Part of a small language model's weights.
Size: width 768, 107M parameters.
Training: a variant of Adam for these matrices, 4992 steps.
Each number is 128 + 24 x the weight over its row's rms, rounded and kept within 0 to 255. Layers, rows and columns count from 0. The size above them is the row's rms in percent of the matrix's.

# layer 3 MLP down (transposed), 3072x768, rms 0.018, rows 2191-2215, columns 256-319
size [ 96  74  85  74  85 108  90  80  99  92  89 101  99 146 113 134 134 119  79 108 101 130  87  85  86]
[[110 134  99 132 137 116 107 172  85 128  86 119  97 105 135  86 109 111 131 138 119 145 133 160 137 134 165 103 117 136  93 107 128 136 147 119 119 115 147  96 124 138 112 148 134 111 143 132 133 154 102 145 110  87 171 112 117 147 162 121 111 115 122 145]
 [101 121 124 137  85 154 164 123 135 146  89 142 128 122  79 159 122 153 117 138 133  85 128 140 111 151 116 104 165 113 114 139 125 123 142  83 130 120 107  81 155 152 129 147 132 144 138 123 118  87 157 111 164  93 139 100 111 128 123 104 148 127 141 123]
 [123 139 120  98 105 163 161 128 122 126 117  91 143 109 108 131 135 142 142  99 140 184 150 116 111 138 142 108 112 134 157 138  95 147  83 130 157 157 151 134 141 120  85  78 150 155 115 110 128 115 166 188 183 158 132 110 109 133 126 122 114 150 119 107]
 [172 134  90 113 124 129 104 142 145 123 115 161 148 127 111 105 142 148 137 119 108 134 162  94 130 144 146 146 147 140  74 129 141 150 143 132 121 145 209  92 153  86 134 148 119 144 131 136 130 110  86 136  99 141 102  87  97 151 128 141 137 138 149 107]
 [162  99  97  64 159 117 106 157 130 120 152  94 127  99 117 146 107 120 116 100 124 158 153 136 139 106 116 135 128 110  94 166 116 147 152 123 123 120 144 103 119 124 116 170 167 150 144 145 101 153 110 134 143 116 126 139 109 142 121 125 140 118 131 125]
 [121 155 157  64 130 139 101 129 143 148 120 108 125  91 150  89 135 114 112 174 127 108 168 104 137 122 152 112  49 162 129 178 125 137 154 157 189 113 124 141 132 102  83 117 153 106  98 132 120 147 127 156 170 172 134 153 110 122 137 146  96 116 144 151]
 [132 154 130  69 107 122  92 127  81 116 119 143 128 150 145 122  95 122 116 122 155 132 114 144 135 145  83 143 161 110 154 142 148  87  90 141  92 120 104  92 139 169 132 129 172 135 153 112 132 153 148 138 140 145 105 104 131 128 112 132 152 138 146 126]
 [132 166 154 127 130 121 109 134 105 118 143 135 130 151 108 125 120 118 109 135 120 175 136 171 109 155  94 134  89  97 150 150 133 128  92 111 141 152 123  72 120 140 129  90  99 139  92 139 131 127 152 134 127 120 124 142 174 137 133 118 125 126 110 108]
 [135 151 108 175 152 120 125  94 170 143 108 139  69 154 137 141 122 146 138 115 158 125 164 127 130 129 145 100 119 142 168  64 142 129 144 137 127 122 183 188 117 131 109 175 138  99 114  93 149 128 117 100 137 167 129 159  56 133 125 154 159 132  79 132]
 [128 131 117 130  89 144 127  89 157 125 152  94 115 180 139 142 132 118 115 121 120  70  98 163 106 129 119 136 163 117  97 110 176 108 102 137 156 117 125 123 100 157 173  87  85 126 111 142 142 125 116 115 155 166  98 123 139 114 116 178 148 119 184 130]
 [138 126  77 122 119  98 133 126 155 133 117 119 110 140 114 161 151 154  82 131 142 137 121 104 111 108 123  96 160 124  87 156 114 173 117  66 119 134 101 125 127 128  72 160  93  83 120 134 164 124 139 128 108  92 144 158 165 119 106 138 175 151 146  85]
 [106 190 125  88 157 123 134 122 143 117 125 144 150 140 168  89 122 127 133 132 168 130 127  97 119  83  94 117 111  72 115 125 171 112 108 127 162 125 102 110 104 139 128 130 144 120 117 113 100  97 106 157 100 156 118 124 145 138 141 117  75 120 134 139]
 [123  89 119 115 125 115 116  97 136 102 136 114 140 159 145 160 112 157 189 114 135 133  97 162 111 128 119 136 136 108 120 149  58 126 116 139 122 124 152  82 137 119 105 117 126 139 116 147 140 124 156  65 129 104 131 105 135  95 124 102  85  77 102 102]
 [203 130 119 163 150 121 147 123 123 154 115 107 114  79 108 136 110 136 132  95 141 104 114  85 133 108  91 110 118 213 131  99 166 131 126  79 132 171 128  77 168 151  71 117 155 158 142 146 135 112 152 101 130 117 122 153 131 109 138 174 147 127 145 121]
 [104  85 115  99 163 128 128 123 161 131 119 165 144  67  77 144 128  92  99 153 113  80 100 151 147 138 125 124 124 165 110 173 117 147 132  90 108 120 133  85 149 105 132 139 118 153 107 128 112 107 146 112 133 108 183  74 120 153 143 150 170 108  92 130]
 [106 154 122 121 154 177 122 131 146 115 113 117 117 135 135 134 162 184 144 134 132  98 111 112  67 165 124 128 119 184  85 102 100 160 125 172 122 119 110 184 167 124 162  84 111 140  87 119  99  95 144 145 128 138 104 137 124 170 124 151 129 123  79 110]
 [ 95 150 143 125  98 101 127 112  88 144 120 100 124 136 117 156 134 108 119  93 108 150  94 150 122 131 115 140 140 132  82 151 156 133 125 109 105 142 107 151 123 137 147 170 108 177 162 151 148 107 129 115  96 137  49 120 129  86 163 128 136 151  82 128]
 [138  69 159 152 123 123 131  94 121 150 144 104 132 140 133 152  88  81 122 187 119 144 116 116 139  46 131 165 103 104 126 163  99 122 185 193 154 170 134 130 104 110 101 130 129 116 130 142  73 154 126 149 142 115 135 178 126 125 143 120 151 104  99 140]
 [150 167 114 127 111 147  92 141 102  99 133 103 108 132 146  99 148 168  88 123 125 101 128 175 130 122 138 127 131 102 150 131 139 130  76 152 157 128 149 151 157 155 123 166 140 129 118 107 153 135 158 164 106  75 121 163 129 109  95 142 132 166 134 110]
 [111 104 102 139 134 123 152 136 132 103 167 120 136 137 155 155 147 149 111 124  63 168 149 125 181 118 107  99 102 139 157 147 132 138 175 128 118 133 105  93 126 162 176 159 119 130 109 165 157 177 115 166 134 152 129 114 147 129  87 111 132 140 135  78]
 [110 137 119  86 105 134 146 135 142 148 164 134 132 111 118  82 121 143 111 144 155 136 156 110 166 119 150  99 171 149 117  81 135 135 146 107 130 143 139 129  99 115  99 175 112  90 145 121 131 143 111  96 142  98 142 124 113 131 104 130 115 174 115  97]
 [124 177 140 123 133 129 127 130 143 115 150 121 144 117 155  92 142 116 141 124 125 136 149 127 130 107 127 134 139 127 141 110 128 155  83 125 151 136 125 225 135 156 122  88 118 140 123 131 158 110 148 135  76  93 130 160  48  91 130  82 125 149  93 132]
 [128  54 141 107 118 176 152 104 114 104 166 137 133 111 161  70 118 125 121 141 128 121 116 176 122 128  60 158  63 148 136 143 111 166  83 136 120 108 148  85 124 157 138 127 110 105  95 126 157 167 155 141 116  76 112 132 111 113 116 105 142 136 146 127]
 [139 189 115 110 132 123 132 124 164 102 137 158 125 123 148 116 117 134 157 156  96 120 160 105 135 154 158 127 129  95 162 137 136 120 139 119 140  86 150 157 111 169  95 149 113 117 114 118 110 128 106 146 102 111 131 108 123 127 136 172  81 122 128 102]
 [177 120  92 121 130  84 132 110 107 104 111 111 152 134 150 125 110 100 136 135  74 120 106 189 114 111 106 123 132 125 167 103 133 110 128  87 139 128  92 119 148 136  83 114  86 158 115 122 146  93 133 139 102 113 119  95 138 104  92 109 121 157 125 144]]
# layer 3 MLP up, 3072x768, rms 0.0365, rows 2192-2215, columns 256-319
size [ 92  97  86  94 106  95  89  96 102  99 107 100 115 107 112 112 110  82 106  97 120  94  88  99]
[[167 122  95  61 147 183 120  96 148 162 140 158 152 129 118  94 141 163  81 119 118 133 101 132 167 156 139 119 105 113 119 133 162 113 129 120 112 150  99 128 138 113 117 125 108 120 138 140 140 193 117 148 128 158  97 109  99 119 130 151  84 130 131 103]
 [160 128 100 114 153 123 148 120  99  93 106 118 145  93 125 115 105 102 139 167 150 112 129 109 108 112 104 110 122 135 123 158 157 146 125 139 142  89 135 127 131 111 110 127 164 105 160 151 127 158 129 105 113 119 107 168 115 126 126 118 160  85  97 147]
 [161  88 167 111 137 130 127 100 112 146 113 113 100 108 193 150 153 155 125 134 157 145 127 118 100 129 149  84 122 119 116 132 123 113 119 140 150 137  84  97  86 141 169  97 143 119 106 145 129 155 149 136 129 151 130 153 109 139 127 137 136 101 121 125]
 [139 112 113 146 105 145 139 128 104  98  95 127 137 135  85 122 147 143 147 146 128 119 120 109 137 129  97 154  89 130 151 109 160 146 118 167 109  86 107 131 135 163 114  95 130 123 132 105 137 123 146 122 165  89 150 118 136 123  93 124 116 157 127 125]
 [ 93  98 117 123 138 129 129 164 103 166 126 138 115 142 156 160 136 104 135 132 108 110 106 132  83  62 120  86 128 125 107 144 109 145 133 163 170  96 169 113 167 122 127 123  91 101 144 164 106 136 153  87 103  95 129 131 120 107 130 109 119 148 152 182]
 [164  91 139 142 162 101 162 134 112 109 119 126 110 107  91 123 157  94 127 133  95 136 192  98 119 148 128 125 118 117 155 134 191 127 102 146 119 139 130 111 109 105 106 119  86 154 115 162 118 111 132 110  88 156 115 125 140 104 126 125 111 135 139 116]
 [ 79  77 130 138 135 123 105  81 140 146 150 135 117 138 163 127 165 120 170 141 115 102 104 127 122  96 142 100 156 108 118 109 100 168 131 179 120 103 110 149 133 170  81 135  96 115 168 132 110 145  98 103 166 113 152  71 115 122 171 106 161  91 128 175]
 [162 115 151  91 164 142  92 145 127  80 152 172 174 136 132 157  85 125 148 135 135 102 112  62 151 163 128 154  99 154 105 167 127 126 117  96 120 123  89 129 152 132  92 115 145 101 147 117  86 115 117 121 139  81 120 164  84  94 115 149 124 134  95 190]
 [149  88 113 160 164 122 120  85  78 157 129 134 125 127  84 142 168 150  95 194 157 114 190 165 137 130 116 152  92 113 137 141  88 118 155 181 135 119 157  85 114 148 135 118 166  89 167 137 160 189 118 148  94 117 127 117 133 148  97 119 128 109  66 141]
 [ 95 125 103 164 103 149 154 138  69 135 149 153  92 106 145 144  73 145 168 156 114 147 162 122 141 104 118 157 121 133 126 148 103 131 109 138 131 143 135 129 106 104 163 107 173 126 154 117 124  99 114 131 128 109 116 118 127 151 119 123 107  92 104 175]
 [159  91 178 151 145 118 145 114  39 129 144 115 154 115  92 114 146 115 149 147  93  97 131 118 122 132 154 153 128 122 138 112 172 138 137 155 142 146 112  80 131  85 123 136 134 127 175 142 126 168 148 102  77 129 112 125 110 126 175 122 145 119 152 122]
 [124 175 115 101 115 116 125 177 112 146 141 152 157 124 138 113 122 119 138 135 162  73 167 102 178 118 136 142 149 126 173 168 184 121 143 138 155  97 123 111 118 132 117  95 160 125 146 120 126 157 137 119  93 164 119 141 112 154 150 143 143 132 116 137]
 [158 118 155 107 153 138 128 126  80 117 124 126 121  49  86 167 114 139 116 120 149 120 147 149 128 158 137 110  80 216 162 139 153 146 149 107 159 154 125 107 125 166 135 122 131 135 141 140 160  69  86 112 111 136 140 142 155 112  97 102 140 103  96 103]
 [116 114 117 132 104  93 128 133  58 135 140 102 102 129 130 128  90  71 205  99 133 119 156 114 174  59 140 164 143 142 166 132 108 139 113 140 152 153 115  80 153 110 105  85 106 171 142 128 123 119 116 156 138 114 114 160 156 138 166  80 117 114  97 105]
 [121 124 150 126 136 115 157 131 144 155 108 131 176  83 139  88 122 123 146  88 160 140 103 117 117 114 151 163 109 144 177 162 147 140  86 121 140 126 124 125 133 139 132 126 147 124  97 106 140  94 150 152 115 147 118  80 133 149 135 115 126 154 122 107]
 [137 149 168 111  93 107 149 105  65 153 114 118 167 131 142 112 130 128 132 133 135 102 202 141 127  97 154 144 139 138 110 147 122 123 128 154 117  98 118 130 191 142  72 150 138 124 165 176 152 105 127  94 111 133 136 126 108 124 129  90 101 142 110 145]
 [150 109 126  83 136 147 119  82 109  70 152 165 156 133 102 119 142 137 111 101 138 113 160 104 109 179 148 137  83 119 116 148 179 116 111  91 141 114 137 131 101 163 135 106 108 125 165 115 148 140  94 102 115 114 152 106 111 128 134 128 166 144 139 137]
 [139 114 101  97 135 118 122 169 101 119 126 154 184 133 129 152 118  46 148 140 109 126 121 105 108 125 149 138 128 136 128 147 176 109 140 130 154 147 121 133 104 141 136 116  70 124 120 121  81 100 129 104 180 112 161 113 160 121 117 111 126  60 123 105]
 [148 121 163 146 101 119 132 133  65 135 118  95 173 146 130 160 138  89 115 156 151 108 117  88 143 119 132 157  97 133 116 181 132 174 108  99 136 122 102 117 156 120 124 141 106 145 143 146 133 156  80  90  91  81 150 114 108  81 136 104 153 128  65 112]
 [157 122 140 153 120 131 117 112 115 124  78  87 125 157 153 144 132 117 142 135 134 141 119 104 116  84  92 150  62 146 123 131 150  92 116 127 160  97 123 132 134 149 133 135 168 162 102 110 119 114 127 137 103 160 153 131 103  74 166 131 145 101 157 121]
 [137 119 146 105 114 167 116 126 122 115 131 124 145 130 157 123 149 148 126 115 131 129 175 103 143 103  63 105 101 134 140 178 110 151  97 122 131 123 141  98 138 162 107 118 103 125  70 129 135  95 102 151 116 118 111 167 113 104 119 100 122 126  80 134]
 [183 139 133 139 126 131 150 130 116 151 104 133 175 132  77 141 142 121 123 116 154 147 144 142 128 124 162 161 154 159 118 159 129 138 143 111  89 139 118 111 137  93  98 134  83 142 161 130 121  74  96 146 123 153 133 203 125  77 133 143 141 129 146 126]
 [ 79 104 153 149  99 135 115  97 113 112  91 120 181 118 131 135 122 106 138  85 105 137  79 125 125 123  84 118 119 180 125 134 126 126 122 153 138 154 132 143 136 104 132 121 156 126 163 124 115 130 146 105 143 140 115 133 170 112 141  77 138 118 123 160]
 [118 101 159 132 133  95 128 151 118 109 103 103 102 158 134 122 161 147 118 126 107 128 144 133 145 154 136 107  78 151  80  90 119 167 130 168 108 133 147  92  97 134 128 128 122 124 144 144  96 122 150 132 128 133 197 126 103 178 120 107 165 113 116 147]]